From a checkpoint of a small transformer trained on Wikipedia: no biases in attention or MLP, 5983 steps.
Each number is 50 + 12 x the weight over the matrix's rms, rounded and kept within 0 to 99. Layers, rows and columns count from 0.

# layer 5 MLP up, 512x128, rms 0.138, rows 121-175, columns 0-63
44 70 37 42 75 47 57 31 47 46 44 43 51 56 54 45 58 37 38 30 53 54 65 35 44 66 21 48 43 74 46 54 41 48 40 40 47 46 48 35 58 55 32 53 65 39 55 53 53 34 48 49 33 44 52 64 27 46 45 52 33 41 46 32
33 44 27 52 36 59 60 45 48 47 55 83 57 67 65 52 53 48 38 36 38 64 39 51 55 50 42 49 45 45 54 65 61 36 37 50 42 64 50 43 39 42 47 53 61 73 34 63 57 28 62 41 67 51 77 42 73 41 44 59 58 50 68 51
45 50 76 46 37 65 38 47 66 53 56 63 40 48 54 38 56 49 45 50 59 59 56 46 43 43 60 40 55 30 45 47 56 52 59 47 34 58 71 49 54 35 25 47 30 45 61 52 39 41 61 54 55 44 55 38 58 47 46 36 51 50 31 60
50 54 37 40 73 39 61 39 42 68 52 40 49 54 63 54 48 36 40 62 53 53 54 68 55 40 52 39 54 52 30 33 67 38 17 67 27 52 37 57 61 54 49 50 47 46 62 58 25 32 67 36 39 79 34 44 59 61 49 48 44 63 54 46
38 59 36 64 59 62 56 58 48 46 62 55 60 38 33 46 29 74 34 64 52 50 19 32 67 48 39 59 52 78 49 51 63 42 48 30 50 29 56 31 57 47 45 46 56 48 41 22 31 70 56 43 43 60 40 47 41 28 41 61 64 52 63 58
36 47 40 33 52 41 80 66 37 57 54 75 25 36 47 56 56 28 45 62 58 48 47 36 64 29 65 65 60 27 59 38 52 54 62 39 44 64 46 37 81 60 45 46 35 48 50 47 65 28 55 48 37 44 68 60 55 58 30 60 35 54 41 63
36 61 43 50 31 52 49 41 59 53 57 64 45 64 54 70 47 57 36 32 68 49 52 39 60 52 43 52 49 67 62 62 67 54 48 49 46 49 46 54 33 45 63 28 64 45 34 59 51 55 43 43 64 56 66 32 55 67 52 40 58 49 55 39
37 47 13 67 71 53 34 43 40 51 63 56 53 58 56 47 67 46 50 53 50 64 56 81 39 54 54 51 32 37 26 36 53 37 54 48 36 46 47 61 44 49 66 61 75 22 46 45 55 50 65 39 52 51 44 57 50 44 54 38 51 52 56 41
37 47 42 65 52 50 38 46 61 23 30 48 59 49 60 48 65 55 58 44 56 49 55 67 82 42 45 39 52 64 55 53 46 45 60 61 62 46 55 56 55 59 48 34 42 41 44 48 54 38 53 60 42 48 68 63 53 46 48 39 57 47 63 29
54 46 50 56 66 30 55 46 49 44 57 43 58 42 53 57 64 33 27 37 59 77 58 50 69 59 32 63 42 52 69 29 52 68 31 39 40 41 35 55 30 65 75 43 63 22 60 33 37 47 59 36 43 68 62 62 69 59 30 39 49 46 35 54
44 70 55 45 45 61 47 50 53 39 61 34 74 83 39 48 40 47 54 36 43 42 63 53 58 50 46 64 36 38 52 60 65 61 54 52 50 52 47 56 76 41 27 74 34 54 53 42 71 64 81 41 49 46 62 54 49 87 37 34 64 48 51 44
45 46 39 54 35 67 70 52 54 54 55 38 69 66 43 49 41 59 48 40 46 46 51 48 81 61 49 48 44 44 49 56 56 57 28 33 55 62 33 21 55 47 56 44 70 51 64 60 46 49 52 54 54 31 59 52 60 46 41 39 48 47 51 48
44 47 53 39 45 42 55 17 53 21 48 51 54 61 51 53 37 51 47 31 69 52 41 41 52 53 37 42 54 44 55 44 59 63 40 66 54 47 55 61 55 39 48 62 61 69 62 41 49 45 40 61 71 41 39 52 46 61 54 39 46 46 45 30
42 53 66 35 44 64 52 33 45 50 63 80 69 53 53 57 39 47 29 46 58 56 45 42 44 58 44 45 64 26 64 29 48 42 31 52 00 51 58 57 55 52 40 27 30 51 35 40 63 57 49 54 50 48 57 43 57 48 40 58 53 24 37 46
55 71 44 51 48 85 64 58 39 41 60 45 34 56 76 50 28 61 35 61 51 29 46 46 44 60 30 34 54 65 51 53 63 55 44 37 40 63 63 40 36 50 55 34 59 57 58 46 70 47 59 49 50 51 37 40 31 38 25 37 60 49 47 67
36 58 40 40 58 39 28 28 49 47 60 44 63 44 34 52 53 52 29 42 45 64 63 67 26 51 49 65 45 54 42 59 58 49 49 76 53 77 61 56 73 46 55 41 48 59 39 36 43 28 70 49 74 65 64 61 48 44 44 55 61 47 48 51
33 41 36 62 65 49 52 57 67 54 51 58 64 45 59 44 59 58 27 54 54 65 39 76 41 51 38 56 26 43 44 36 57 48 65 46 54 63 39 45 52 68 43 59 56 41 71 52 47 43 61 26 46 75 54 62 32 51 48 20 27 53 52 56
49 51 41 72 64 52 55 57 63 49 51 49 45 52 50 76 50 49 49 32 79 67 48 69 64 49 44 39 71 37 56 57 55 51 60 46 44 58 68 45 43 64 60 29 57 53 52 41 66 39 67 53 47 53 35 46 45 47 31 30 39 44 56 55
43 35 65 39 56 59 45 36 49 52 49 74 42 36 48 72 31 66 60 48 56 49 40 37 53 74 40 15 47 78 54 44 58 60 42 82 32 47 42 46 69 38 56 50 53 62 44 61 46 29 47 54 70 67 55 49 31 45 35 55 35 34 57 37
35 46 32 57 58 47 63 42 72 25 51 48 52 50 64 70 41 33 40 51 37 49 71 40 67 69 52 38 64 49 49 57 62 31 51 79 66 65 33 36 48 46 42 52 55 70 35 40 38 35 59 51 51 27 60 45 44 64 47 45 47 43 64 40
53 58 33 62 51 44 42 47 56 57 54 64 44 52 55 41 42 59 28 46 53 58 38 64 65 63 55 52 36 42 42 52 63 43 70 40 45 69 30 46 49 51 66 48 73 40 63 38 61 61 56 48 38 59 47 46 38 45 45 59 67 27 58 54
32 59 41 55 51 73 41 30 52 32 64 48 76 63 40 47 59 52 55 59 61 39 58 55 58 39 38 61 56 63 59 51 58 44 38 54 36 36 48 45 49 30 48 57 26 38 51 63 38 52 39 38 25 52 71 45 49 68 43 52 45 42 69 29
55 64 44 48 65 46 54 41 52 40 52 55 31 49 34 63 44 32 49 65 61 25 69 61 47 61 60 60 37 36 35 80 52 59 65 54 48 56 59 49 36 40 53 45 49 67 42 50 58 67 60 33 31 43 51 61 48 44 34 57 57 37 46 68
30 37 48 48 43 51 22 57 48 52 57 48 57 43 29 48 49 38 55 49 43 65 59 70 76 49 48 37 36 70 59 55 52 60 59 39 60 51 62 48 44 53 62 36 47 32 62 37 32 56 49 43 51 57 68 48 48 64 65 47 69 52 34 48
43 46 49 56 67 56 65 42 62 46 56 42 41 35 48 48 45 37 43 50 46 47 53 51 56 40 30 74 55 50 43 64 57 46 66 47 21 46 57 48 47 18 70 43 42 50 45 35 59 42 45 58 68 61 61 62 53 51 46 44 29 44 53 36
44 60 57 56 66 48 62 52 57 24 67 48 64 48 35 39 48 49 33 58 57 57 40 42 76 85 61 37 72 62 69 28 55 68 34 47 57 57 63 56 62 69 47 44 52 60 59 50 54 42 43 62 30 51 50 62 40 41 32 49 52 47 54 21
51 43 36 52 63 20 58 41 49 43 40 43 51 69 48 61 50 27 69 57 75 48 49 48 42 62 47 41 52 54 49 38 38 51 56 57 46 60 42 48 54 45 47 44 46 45 61 25 32 35 55 59 49 53 48 49 34 46 48 29 38 27 30 47
48 46 55 32 48 64 52 39 51 43 49 31 70 54 32 58 45 51 56 26 56 28 37 51 63 70 17 48 26 64 41 43 51 73 46 53 33 62 57 39 42 40 36 11 37 43 37 38 42 35 42 57 46 53 50 76 66 52 33 59 72 32 48 48
35 60 52 38 51 51 48 41 53 39 48 38 58 73 67 50 44 62 62 58 34 56 79 35 61 81 46 20 25 62 45 53 69 64 34 80 43 46 58 36 57 44 45 60 40 81 67 43 51 33 54 52 49 35 44 39 50 51 57 61 45 44 49 44
53 48 50 47 38 58 56 34 59 61 44 47 50 43 52 52 28 63 56 16 52 51 24 56 42 41 28 24 44 48 61 18 65 53 41 48 47 55 39 30 62 37 29 65 43 52 66 33 45 51 59 14 63 63 61 52 54 56 55 40 36 40 41 52
43 60 53 63 68 65 58 46 55 52 54 81 46 65 51 46 45 62 52 43 68 46 77 55 45 49 42 64 46 41 42 67 56 33 57 36 44 53 44 69 48 46 58 56 54 41 46 58 48 55 46 39 37 51 27 47 36 44 37 41 43 44 49 57
35 50 59 38 51 56 70 49 33 57 52 58 58 50 47 44 38 58 39 36 60 64 55 44 65 48 79 64 62 55 49 30 61 47 44 34 41 63 50 53 63 43 54 30 66 76 31 29 62 47 52 46 34 53 71 59 46 47 34 56 60 49 51 43
51 50 44 43 54 47 46 51 59 43 40 41 54 78 31 42 32 47 40 56 55 51 42 56 60 62 48 23 52 53 58 53 46 33 15 48 31 81 39 42 51 17 50 25 64 42 47 26 43 23 40 58 41 72 76 59 35 68 36 71 45 41 52 60
52 61 51 42 61 67 52 27 32 41 46 55 54 67 46 61 30 58 63 47 39 68 48 33 74 38 41 39 55 40 51 44 44 25 55 58 57 72 63 53 61 45 25 64 64 39 37 26 33 55 54 29 73 69 62 53 46 53 24 38 61 35 66 37
58 62 37 47 48 55 56 54 55 38 59 52 48 26 66 49 46 35 34 52 61 74 48 40 56 62 56 39 32 55 61 72 51 58 36 58 53 73 49 69 79 14 54 47 45 32 51 48 45 72 42 45 56 56 62 50 46 50 36 67 34 35 59 44
33 52 44 55 54 49 49 50 62 51 52 47 65 41 32 76 23 61 51 15 64 38 43 43 59 59 28 40 62 38 32 77 60 65 52 68 41 27 56 43 54 61 61 53 38 28 62 61 58 57 52 61 25 41 55 62 42 50 35 63 44 58 55 44
48 64 56 63 20 48 63 46 40 26 52 64 30 62 61 43 46 52 53 54 82 53 56 56 56 55 26 29 37 32 56 53 59 62 41 47 28 39 61 50 56 42 48 46 72 48 37 50 65 42 59 56 48 58 32 82 42 38 61 32 63 36 57 58
39 60 59 48 47 57 39 44 44 29 52 52 53 69 57 50 26 35 53 44 42 50 48 47 45 59 26 49 40 58 66 29 45 48 41 56 59 53 53 52 62 41 53 37 60 68 30 49 50 41 43 42 44 50 54 57 61 58 47 51 62 55 70 48
43 57 37 49 60 40 72 50 68 47 52 51 62 50 60 61 50 64 56 28 63 51 62 45 64 51 43 47 64 49 50 46 56 51 47 44 43 43 51 29 65 77 49 65 39 74 45 42 56 18 57 49 58 57 47 40 45 69 45 31 43 48 50 69
47 57 42 54 41 73 62 34 55 20 77 76 55 38 57 56 36 53 20 66 47 46 29 46 61 51 34 40 41 49 24 30 46 58 44 38 55 47 51 47 38 54 57 42 48 45 47 47 45 29 51 46 38 47 78 55 50 59 53 64 62 48 84 29
62 69 34 34 54 49 60 44 49 69 49 38 56 74 45 57 54 41 60 54 57 52 43 50 56 57 29 49 37 44 59 53 54 43 42 40 53 44 36 58 46 44 47 62 40 59 48 30 35 19 71 56 45 74 40 50 59 58 41 36 39 52 50 65
54 53 53 60 60 52 50 46 45 37 40 75 42 60 55 59 38 55 67 34 49 71 42 68 52 55 37 39 52 48 58 61 52 36 35 61 51 38 57 33 38 36 68 40 45 46 55 43 46 52 43 36 68 56 55 56 45 41 41 49 65 63 44 51
32 51 46 51 72 58 54 65 59 41 64 55 48 52 59 78 68 56 45 29 56 56 51 33 84 63 32 37 56 45 43 47 61 62 53 58 55 53 31 47 39 56 62 27 53 61 67 53 54 64 44 60 68 30 77 55 40 39 33 36 56 39 50 39
46 40 63 55 45 65 60 40 49 50 49 42 56 47 53 52 46 50 48 47 44 63 39 52 41 39 55 38 35 50 60 61 61 54 50 72 46 54 56 17 45 54 39 36 18 53 60 09 45 54 69 30 34 43 64 47 42 37 35 46 55 40 31 39
54 67 51 62 63 41 44 56 56 36 49 46 23 45 56 51 26 68 27 72 44 52 60 60 50 45 34 59 41 46 67 62 64 32 50 62 26 61 55 59 69 62 63 48 61 50 69 43 52 60 53 36 32 78 40 24 38 67 36 54 55 58 62 35
53 60 47 25 64 46 63 41 51 54 72 43 46 48 41 73 43 48 37 28 47 59 50 40 56 57 20 48 60 72 60 35 59 48 72 59 44 49 27 67 62 46 31 53 50 63 47 41 31 61 82 36 58 45 44 70 45 65 59 30 63 44 85 39
52 27 44 36 43 58 70 58 50 54 57 62 57 47 48 65 40 41 43 57 48 77 58 42 39 48 68 60 33 50 64 50 71 65 59 49 36 74 45 50 58 54 45 44 42 59 68 30 65 54 64 61 47 62 52 66 46 51 48 41 47 47 52 61
60 59 45 46 64 46 59 28 48 63 68 38 43 32 05 49 34 33 49 30 60 55 33 49 48 54 38 32 46 46 56 55 49 44 65 48 37 49 63 51 40 41 47 45 66 28 51 31 42 44 51 44 41 53 45 72 35 47 38 60 35 45 48 61
47 43 57 52 44 60 35 53 52 47 66 45 75 53 59 67 58 55 50 89 52 77 59 66 56 78 47 52 30 41 48 50 59 87 57 38 48 46 46 50 29 36 57 60 46 26 59 24 52 34 31 39 55 58 70 40 42 43 51 49 48 40 45 23
46 44 29 55 51 37 43 40 51 22 55 54 32 42 49 60 55 57 48 38 59 55 53 58 41 36 39 36 09 43 25 36 67 59 49 54 64 57 46 47 39 65 57 43 26 55 44 50 54 61 40 34 43 49 52 62 21 70 42 35 72 56 37 40
47 64 59 54 37 38 72 49 49 43 49 68 33 63 77 44 52 27 48 50 40 62 50 64 66 56 56 34 56 36 45 60 70 48 58 41 46 49 63 33 38 45 39 42 62 40 20 54 54 46 49 44 70 60 56 63 34 34 49 43 42 64 71 46
55 38 52 50 45 52 55 59 50 54 65 36 44 51 73 80 46 54 54 54 49 45 55 65 48 62 53 50 52 55 50 41 52 54 35 37 57 30 43 40 59 58 61 68 52 72 62 48 40 36 53 18 55 58 46 38 40 57 38 28 70 35 75 60
48 83 44 67 47 45 48 49 67 50 48 46 50 53 37 53 39 35 55 39 55 58 70 62 59 65 49 28 61 57 58 46 80 70 44 38 57 63 23 19 53 57 53 48 56 47 43 38 42 64 57 40 57 68 42 46 33 60 46 42 61 43 46 60
38 73 23 84 53 57 69 57 48 50 50 40 56 47 58 56 35 75 50 62 73 48 68 52 46 43 49 58 54 55 54 70 51 42 58 66 38 56 53 53 53 46 65 37 52 63 50 64 53 74 64 49 64 63 50 60 50 47 38 18 43 56 62 50
30 58 35 49 50 77 63 33 41 55 37 59 70 58 48 54 54 48 45 63 43 53 48 46 29 49 37 45 47 50 43 56 71 67 53 43 26 49 62 63 53 38 63 52 66 33 33 47 39 65 43 25 54 53 45 59 28 48 45 59 56 65 47 50
# layer 5 MLP down (transposed), 512x128, rms 0.125, rows 121-174, columns 0-63
50 58 51 58 57 62 63 60 38 59 46 33 33 56 47 62 42 26 33 43 61 62 61 33 56 35 26 47 60 50 53 53 47 51 55 68 30 58 64 54 22 55 50 37 54 54 42 65 55 39 52 59 43 67 45 53 63 66 51 52 64 61 54 70
44 55 33 58 53 54 50 54 62 53 69 51 47 43 29 64 61 20 50 76 48 59 51 46 46 70 57 81 48 57 39 37 53 49 37 77 30 59 65 40 40 48 56 59 52 31 60 55 52 43 51 48 59 68 61 45 60 52 65 56 35 46 36 63
63 57 51 60 54 51 82 60 40 42 57 49 39 64 64 35 33 61 32 45 43 51 39 33 26 55 77 33 54 44 49 53 48 54 68 63 68 63 68 59 41 28 60 43 36 64 56 59 39 30 65 55 57 54 35 33 49 32 45 49 57 66 62 61
51 28 51 75 41 36 56 57 75 88 54 47 84 63 25 30 55 53 67 49 41 50 51 52 34 39 70 62 56 52 43 47 44 80 39 41 59 41 53 57 40 66 42 54 49 66 32 60 35 47 67 48 53 47 19 68 50 39 57 35 52 59 47 33
55 36 35 46 45 39 53 43 59 41 29 37 33 60 37 69 45 36 55 58 53 49 58 36 48 58 52 30 33 26 47 47 65 38 30 45 76 54 43 69 44 43 41 68 30 52 45 35 21 81 57 70 56 55 41 62 42 43 71 48 62 50 41 68
34 50 40 68 70 43 45 76 38 38 42 46 79 58 45 37 45 51 60 66 47 32 72 44 52 22 61 47 67 24 46 44 53 54 36 53 68 48 51 48 42 55 31 30 36 28 47 42 35 57 49 68 73 67 59 49 43 45 49 53 26 55 55 60
63 64 70 42 37 65 42 81 53 59 56 41 72 51 52 62 43 44 38 49 51 55 36 42 40 73 39 54 48 55 49 55 62 70 40 64 74 55 64 36 52 50 51 60 45 51 40 35 50 45 57 61 47 46 67 27 56 50 54 77 53 44 58 39
22 27 39 42 64 52 50 50 51 51 77 52 44 48 35 57 26 69 70 54 43 39 51 55 29 57 55 50 45 55 55 55 43 52 60 34 35 64 61 61 51 45 64 73 33 44 34 38 47 61 59 51 67 42 54 47 39 33 80 37 56 60 63 48
50 52 42 51 24 54 48 47 53 56 44 62 28 35 53 25 42 53 42 67 40 47 39 39 32 47 51 63 49 43 55 45 22 42 72 54 57 25 55 45 61 58 59 30 64 45 60 27 50 47 48 55 47 47 57 41 32 49 70 51 38 36 55 42
45 37 30 52 51 45 37 45 48 40 47 72 55 49 69 63 58 47 63 41 47 45 66 55 46 60 31 68 39 46 55 61 44 37 56 58 33 43 10 69 39 43 61 52 31 39 59 59 53 57 71 37 64 49 69 32 63 64 62 31 59 45 47 57
63 58 46 32 43 49 51 36 34 37 41 44 59 46 50 44 54 53 53 41 48 39 72 48 49 64 48 58 61 44 50 46 67 43 59 63 63 47 45 49 62 63 27 56 18 49 46 62 57 47 48 57 46 54 62 26 50 65 49 56 36 76 43 43
54 60 32 33 57 57 42 47 55 53 48 44 39 57 57 52 43 56 65 54 41 49 51 52 66 54 55 59 45 53 37 75 08 36 51 42 59 59 71 52 71 55 47 43 50 61 63 45 33 49 49 53 61 35 39 39 53 44 57 56 49 49 50 45
75 61 42 55 38 24 43 48 67 61 65 33 73 58 35 59 30 77 41 32 49 49 42 54 52 56 49 56 55 35 54 64 56 57 41 44 65 56 46 68 53 35 52 43 61 53 49 49 50 51 25 60 34 57 59 40 49 33 66 34 58 56 56 47
46 52 51 59 39 55 28 33 73 71 56 43 54 36 64 76 48 60 25 52 63 64 73 64 26 27 20 77 39 70 62 56 41 54 41 35 43 58 49 60 42 46 67 56 64 61 45 51 68 65 26 52 44 33 59 38 65 54 53 50 51 53 55 44
57 44 38 62 53 45 66 54 57 58 59 28 54 53 73 69 33 48 50 47 50 38 42 42 53 52 45 50 60 25 54 35 62 38 39 49 63 47 74 54 24 60 43 67 51 58 15 44 43 45 58 43 60 51 31 36 41 62 41 37 47 55 38 51
42 55 15 39 46 43 57 46 69 50 69 51 68 48 62 43 48 52 73 61 38 55 68 45 70 39 46 66 55 39 56 59 47 63 45 58 48 41 41 61 48 53 58 65 57 42 45 59 58 65 48 39 53 36 54 50 43 57 56 45 56 41 47 39
52 48 50 70 47 45 68 66 32 62 50 38 37 54 57 40 63 65 56 38 44 32 45 52 48 68 52 34 55 42 41 35 59 46 54 43 69 51 49 43 44 62 61 69 52 52 37 79 51 37 57 46 44 56 51 42 37 44 57 48 44 68 66 52
34 27 70 67 63 53 33 37 61 56 61 42 62 56 46 45 36 33 73 63 57 58 54 82 31 44 58 50 54 51 41 81 31 40 57 25 36 57 55 42 39 26 62 53 51 50 35 50 37 48 43 50 27 57 42 58 37 34 67 38 46 51 36 41
43 57 54 55 52 30 34 33 37 37 60 56 56 47 83 46 43 47 52 25 64 55 61 26 59 50 44 38 53 55 48 36 75 36 53 47 48 07 52 54 50 70 65 79 52 55 62 58 52 33 49 43 73 42 41 67 42 61 65 50 63 72 52 39
44 43 73 68 70 51 39 52 36 40 53 30 45 67 53 82 65 34 33 76 53 61 62 47 77 53 48 41 62 45 49 42 46 43 33 55 66 43 57 51 36 48 24 36 66 52 44 57 54 55 61 51 79 41 31 63 54 68 52 20 43 50 74 60
48 66 50 71 53 39 38 29 55 57 50 76 58 44 59 39 72 42 57 62 48 65 49 49 41 37 44 73 39 42 45 45 42 38 44 42 40 62 50 51 52 33 48 45 60 47 64 43 44 59 56 48 43 50 45 26 72 60 52 18 50 22 46 62
36 57 29 39 54 63 61 46 47 56 36 46 55 60 52 66 55 35 59 62 61 39 60 26 50 56 53 63 65 39 44 49 58 48 49 41 25 37 59 62 50 52 51 66 49 47 52 44 51 60 73 59 70 59 45 35 55 47 61 63 55 70 60 45
56 37 54 64 44 70 44 38 54 21 60 60 36 33 28 68 38 42 46 69 63 51 37 46 40 62 57 57 80 50 53 63 70 61 41 42 44 51 56 49 39 25 51 46 50 51 79 49 55 41 40 26 34 70 47 47 45 56 45 77 54 47 26 41
70 49 66 32 31 53 60 53 47 58 64 47 53 29 56 52 54 57 51 46 45 56 47 45 55 57 58 47 49 48 69 51 51 68 57 44 47 44 40 45 58 67 29 45 56 57 38 50 66 43 51 61 53 36 59 56 42 40 50 57 46 47 46 55
44 52 59 68 56 53 18 46 69 50 24 52 43 41 65 52 71 67 51 66 54 73 40 64 45 51 60 62 40 54 59 35 55 63 47 50 64 30 49 32 49 46 51 52 31 37 37 35 55 45 44 67 62 47 61 65 56 69 60 40 53 48 45 32
61 52 40 45 32 49 49 50 49 41 57 73 44 50 50 39 54 74 62 51 70 72 45 55 49 30 54 40 30 58 21 66 38 53 54 56 62 62 47 58 58 32 50 45 23 55 41 28 50 57 55 26 49 44 66 67 72 36 56 33 53 66 41 58
36 51 46 46 34 41 35 45 38 41 50 45 47 47 49 50 36 41 57 75 53 41 41 57 69 50 51 48 68 40 52 48 09 40 74 45 66 56 57 31 54 46 40 49 45 41 39 39 58 46 60 58 56 47 68 50 31 36 46 57 56 55 50 41
48 55 48 56 64 59 41 52 57 31 30 59 61 31 22 59 39 41 63 48 64 26 43 45 60 60 48 28 56 64 52 39 76 57 38 66 43 43 43 91 47 50 42 57 41 73 30 40 45 45 76 66 40 56 56 63 51 54 62 48 56 72 37 49
40 63 29 46 45 48 62 37 45 45 60 42 56 60 43 43 45 64 67 50 47 57 50 68 62 68 44 59 54 41 66 53 28 44 31 47 61 59 48 47 61 35 55 44 52 65 75 53 24 30 42 44 69 41 50 52 49 38 42 52 44 62 26 66
68 43 47 45 56 50 46 50 40 62 54 40 67 61 34 25 50 51 30 55 45 54 62 75 57 44 47 48 77 61 59 68 40 28 59 56 66 56 40 38 50 39 43 53 42 30 43 65 38 51 47 44 44 36 57 46 40 39 22 72 50 65 45 43
54 56 53 74 47 27 45 55 73 67 68 42 51 37 55 30 69 46 52 52 63 51 48 62 55 60 57 62 61 49 42 44 32 54 44 42 61 52 58 50 33 41 54 42 54 53 58 42 40 43 36 63 36 40 73 55 56 48 54 54 53 50 53 52
83 56 58 41 46 65 76 80 45 57 33 42 41 46 41 62 75 55 46 46 60 38 56 42 43 49 45 42 46 49 63 39 67 42 45 44 62 52 50 56 62 62 39 62 39 48 45 40 39 65 58 60 35 42 62 64 38 32 43 70 67 45 45 53
75 58 62 58 51 37 40 46 64 65 66 44 41 44 37 44 33 43 47 27 30 58 60 69 69 63 41 38 74 33 52 65 49 62 56 45 28 66 33 51 69 37 42 39 43 56 77 46 41 50 58 45 63 35 57 37 35 60 65 54 44 50 39 43
58 50 53 61 62 34 39 15 47 36 58 37 63 59 21 51 39 50 51 36 31 36 37 61 49 44 44 32 69 35 57 72 22 35 43 36 51 71 40 59 45 67 37 50 67 65 44 58 50 72 28 51 50 66 57 39 49 49 54 60 46 48 52 40
71 56 51 53 61 47 56 48 34 29 52 51 59 56 45 21 58 46 67 46 50 52 44 64 44 46 47 80 35 76 46 55 82 58 20 52 46 54 53 59 47 69 44 68 70 69 28 63 42 51 60 60 40 57 49 48 55 46 44 56 48 48 61 36
49 54 41 45 57 59 43 36 71 57 44 42 27 34 50 31 47 68 40 29 55 53 51 57 47 45 24 55 54 49 50 59 35 56 49 52 57 62 46 37 26 54 47 46 64 44 44 22 73 53 23 48 26 35 52 53 57 39 62 48 49 55 46 61
46 71 54 76 63 49 40 57 40 58 23 54 20 47 57 30 57 51 49 55 56 40 57 69 46 46 50 25 55 46 37 47 81 67 49 48 44 53 64 56 38 52 42 61 65 54 23 61 37 45 49 38 53 55 36 51 54 44 67 44 58 45 35 54
70 59 72 51 35 71 35 60 49 66 55 41 34 37 64 52 53 67 29 52 54 56 43 52 44 43 21 69 52 42 68 62 12 59 36 35 40 48 56 55 39 42 46 50 47 57 57 53 43 67 46 48 56 47 52 62 55 54 66 51 46 75 53 50
42 36 64 41 71 45 41 55 53 54 42 47 77 63 55 37 24 60 34 53 48 53 56 51 70 41 58 37 62 55 68 46 43 48 37 57 53 54 29 46 53 49 53 53 53 51 60 72 39 55 46 64 41 32 60 44 67 40 62 38 33 53 59 35
27 58 60 43 48 45 62 49 61 68 43 50 30 46 50 48 55 42 72 32 34 40 48 59 31 60 52 48 62 63 57 74 40 39 57 49 57 40 42 49 62 60 45 61 59 35 47 59 54 54 36 63 54 32 73 36 27 49 63 66 51 43 71 34
85 34 60 53 27 43 67 38 30 59 54 60 30 52 34 50 40 49 59 52 57 64 39 41 49 36 72 24 42 49 42 55 28 45 52 47 62 47 39 39 40 54 45 70 59 15 48 52 35 43 69 49 38 27 49 55 31 45 51 61 56 47 41 45
55 51 42 63 60 41 45 58 24 58 51 52 50 37 29 46 53 31 75 57 61 57 46 60 49 43 35 58 66 64 51 50 41 40 48 78 35 39 56 43 55 49 65 63 39 47 49 47 49 37 51 43 57 24 64 58 45 55 48 61 32 48 45 75
63 46 24 47 50 32 39 39 72 50 40 62 45 42 58 44 42 57 79 30 50 45 41 38 45 46 46 48 52 35 40 56 63 49 46 41 47 29 49 51 74 48 50 75 45 15 40 49 44 62 45 38 45 52 65 60 39 54 47 47 63 67 66 26
58 40 52 52 47 63 48 36 38 38 39 57 54 46 30 62 22 34 26 40 41 46 40 46 42 39 51 61 69 37 60 65 64 54 39 56 32 58 38 36 54 39 58 32 53 37 37 63 37 36 54 47 45 70 52 51 49 42 50 58 59 43 62 60
63 71 48 56 48 52 48 57 54 84 41 25 70 50 41 71 16 69 52 44 38 37 37 52 26 38 37 67 48 29 60 49 68 70 57 66 63 47 55 61 50 76 40 49 39 39 40 62 71 45 37 41 72 55 55 45 70 43 31 63 48 61 50 49
68 63 50 29 39 47 40 24 46 44 49 28 52 45 35 25 44 57 60 32 64 45 23 54 42 44 47 41 45 37 62 62 24 57 38 40 67 23 64 60 33 24 48 60 48 50 45 49 48 51 50 53 61 46 55 59 56 41 49 43 35 65 39 54
43 45 31 58 57 33 36 54 48 61 50 25 59 57 51 59 47 53 43 36 45 50 42 19 48 41 44 37 72 40 51 39 46 33 41 47 53 50 48 49 48 55 51 39 35 54 31 62 51 61 54 54 61 40 50 37 32 53 42 59 48 50 64 19
81 56 40 40 59 51 50 53 49 66 53 52 49 40 45 44 22 63 66 39 35 43 54 41 56 48 46 30 49 35 52 84 10 43 42 52 41 72 41 42 49 57 50 60 41 44 54 38 44 53 54 56 58 49 54 35 43 46 34 47 45 68 54 52
52 26 91 43 35 37 42 47 57 50 56 46 34 36 33 57 41 69 38 31 59 65 51 42 36 21 46 41 70 38 34 46 34 39 38 29 42 54 59 57 57 69 49 52 39 30 49 56 37 39 38 53 45 43 46 76 38 35 41 56 41 50 67 38
53 37 34 62 51 61 56 37 30 41 61 49 67 60 48 33 64 69 55 37 59 54 78 57 56 55 56 52 60 50 72 49 63 48 55 53 65 38 51 54 69 25 58 57 32 75 52 58 53 68 60 39 64 58 44 75 53 53 67 63 56 52 47 22
54 34 36 51 47 58 47 66 47 35 25 53 59 36 48 44 48 35 33 55 34 57 68 38 58 44 57 83 55 50 37 52 42 30 60 56 51 64 57 43 44 30 57 46 42 41 52 42 33 46 51 80 57 60 43 48 51 51 22 46 36 58 52 56
61 47 53 67 61 61 45 55 70 62 65 54 57 46 58 53 49 34 57 51 54 55 43 46 49 54 52 60 55 55 46 54 40 56 52 44 29 59 44 58 39 59 59 60 43 51 61 74 51 53 76 61 26 48 53 51 44 57 49 56 63 48 43 52
80 42 59 50 63 47 70 48 25 47 60 54 54 57 44 38 43 48 47 35 42 49 51 63 44 67 51 50 58 58 57 51 48 47 50 33 72 40 51 39 50 45 46 67 53 57 50 37 57 56 63 46 54 46 25 26 52 47 56 37 30 48 42 57
52 50 29 42 32 37 55 70 50 59 56 28 57 52 67 38 36 74 71 60 58 54 41 31 56 47 39 31 55 72 59 40 38 54 47 51 57 52 52 56 55 54 48 45 60 56 34 47 57 60 53 47 82 54 52 46 48 54 56 26 32 56 44 69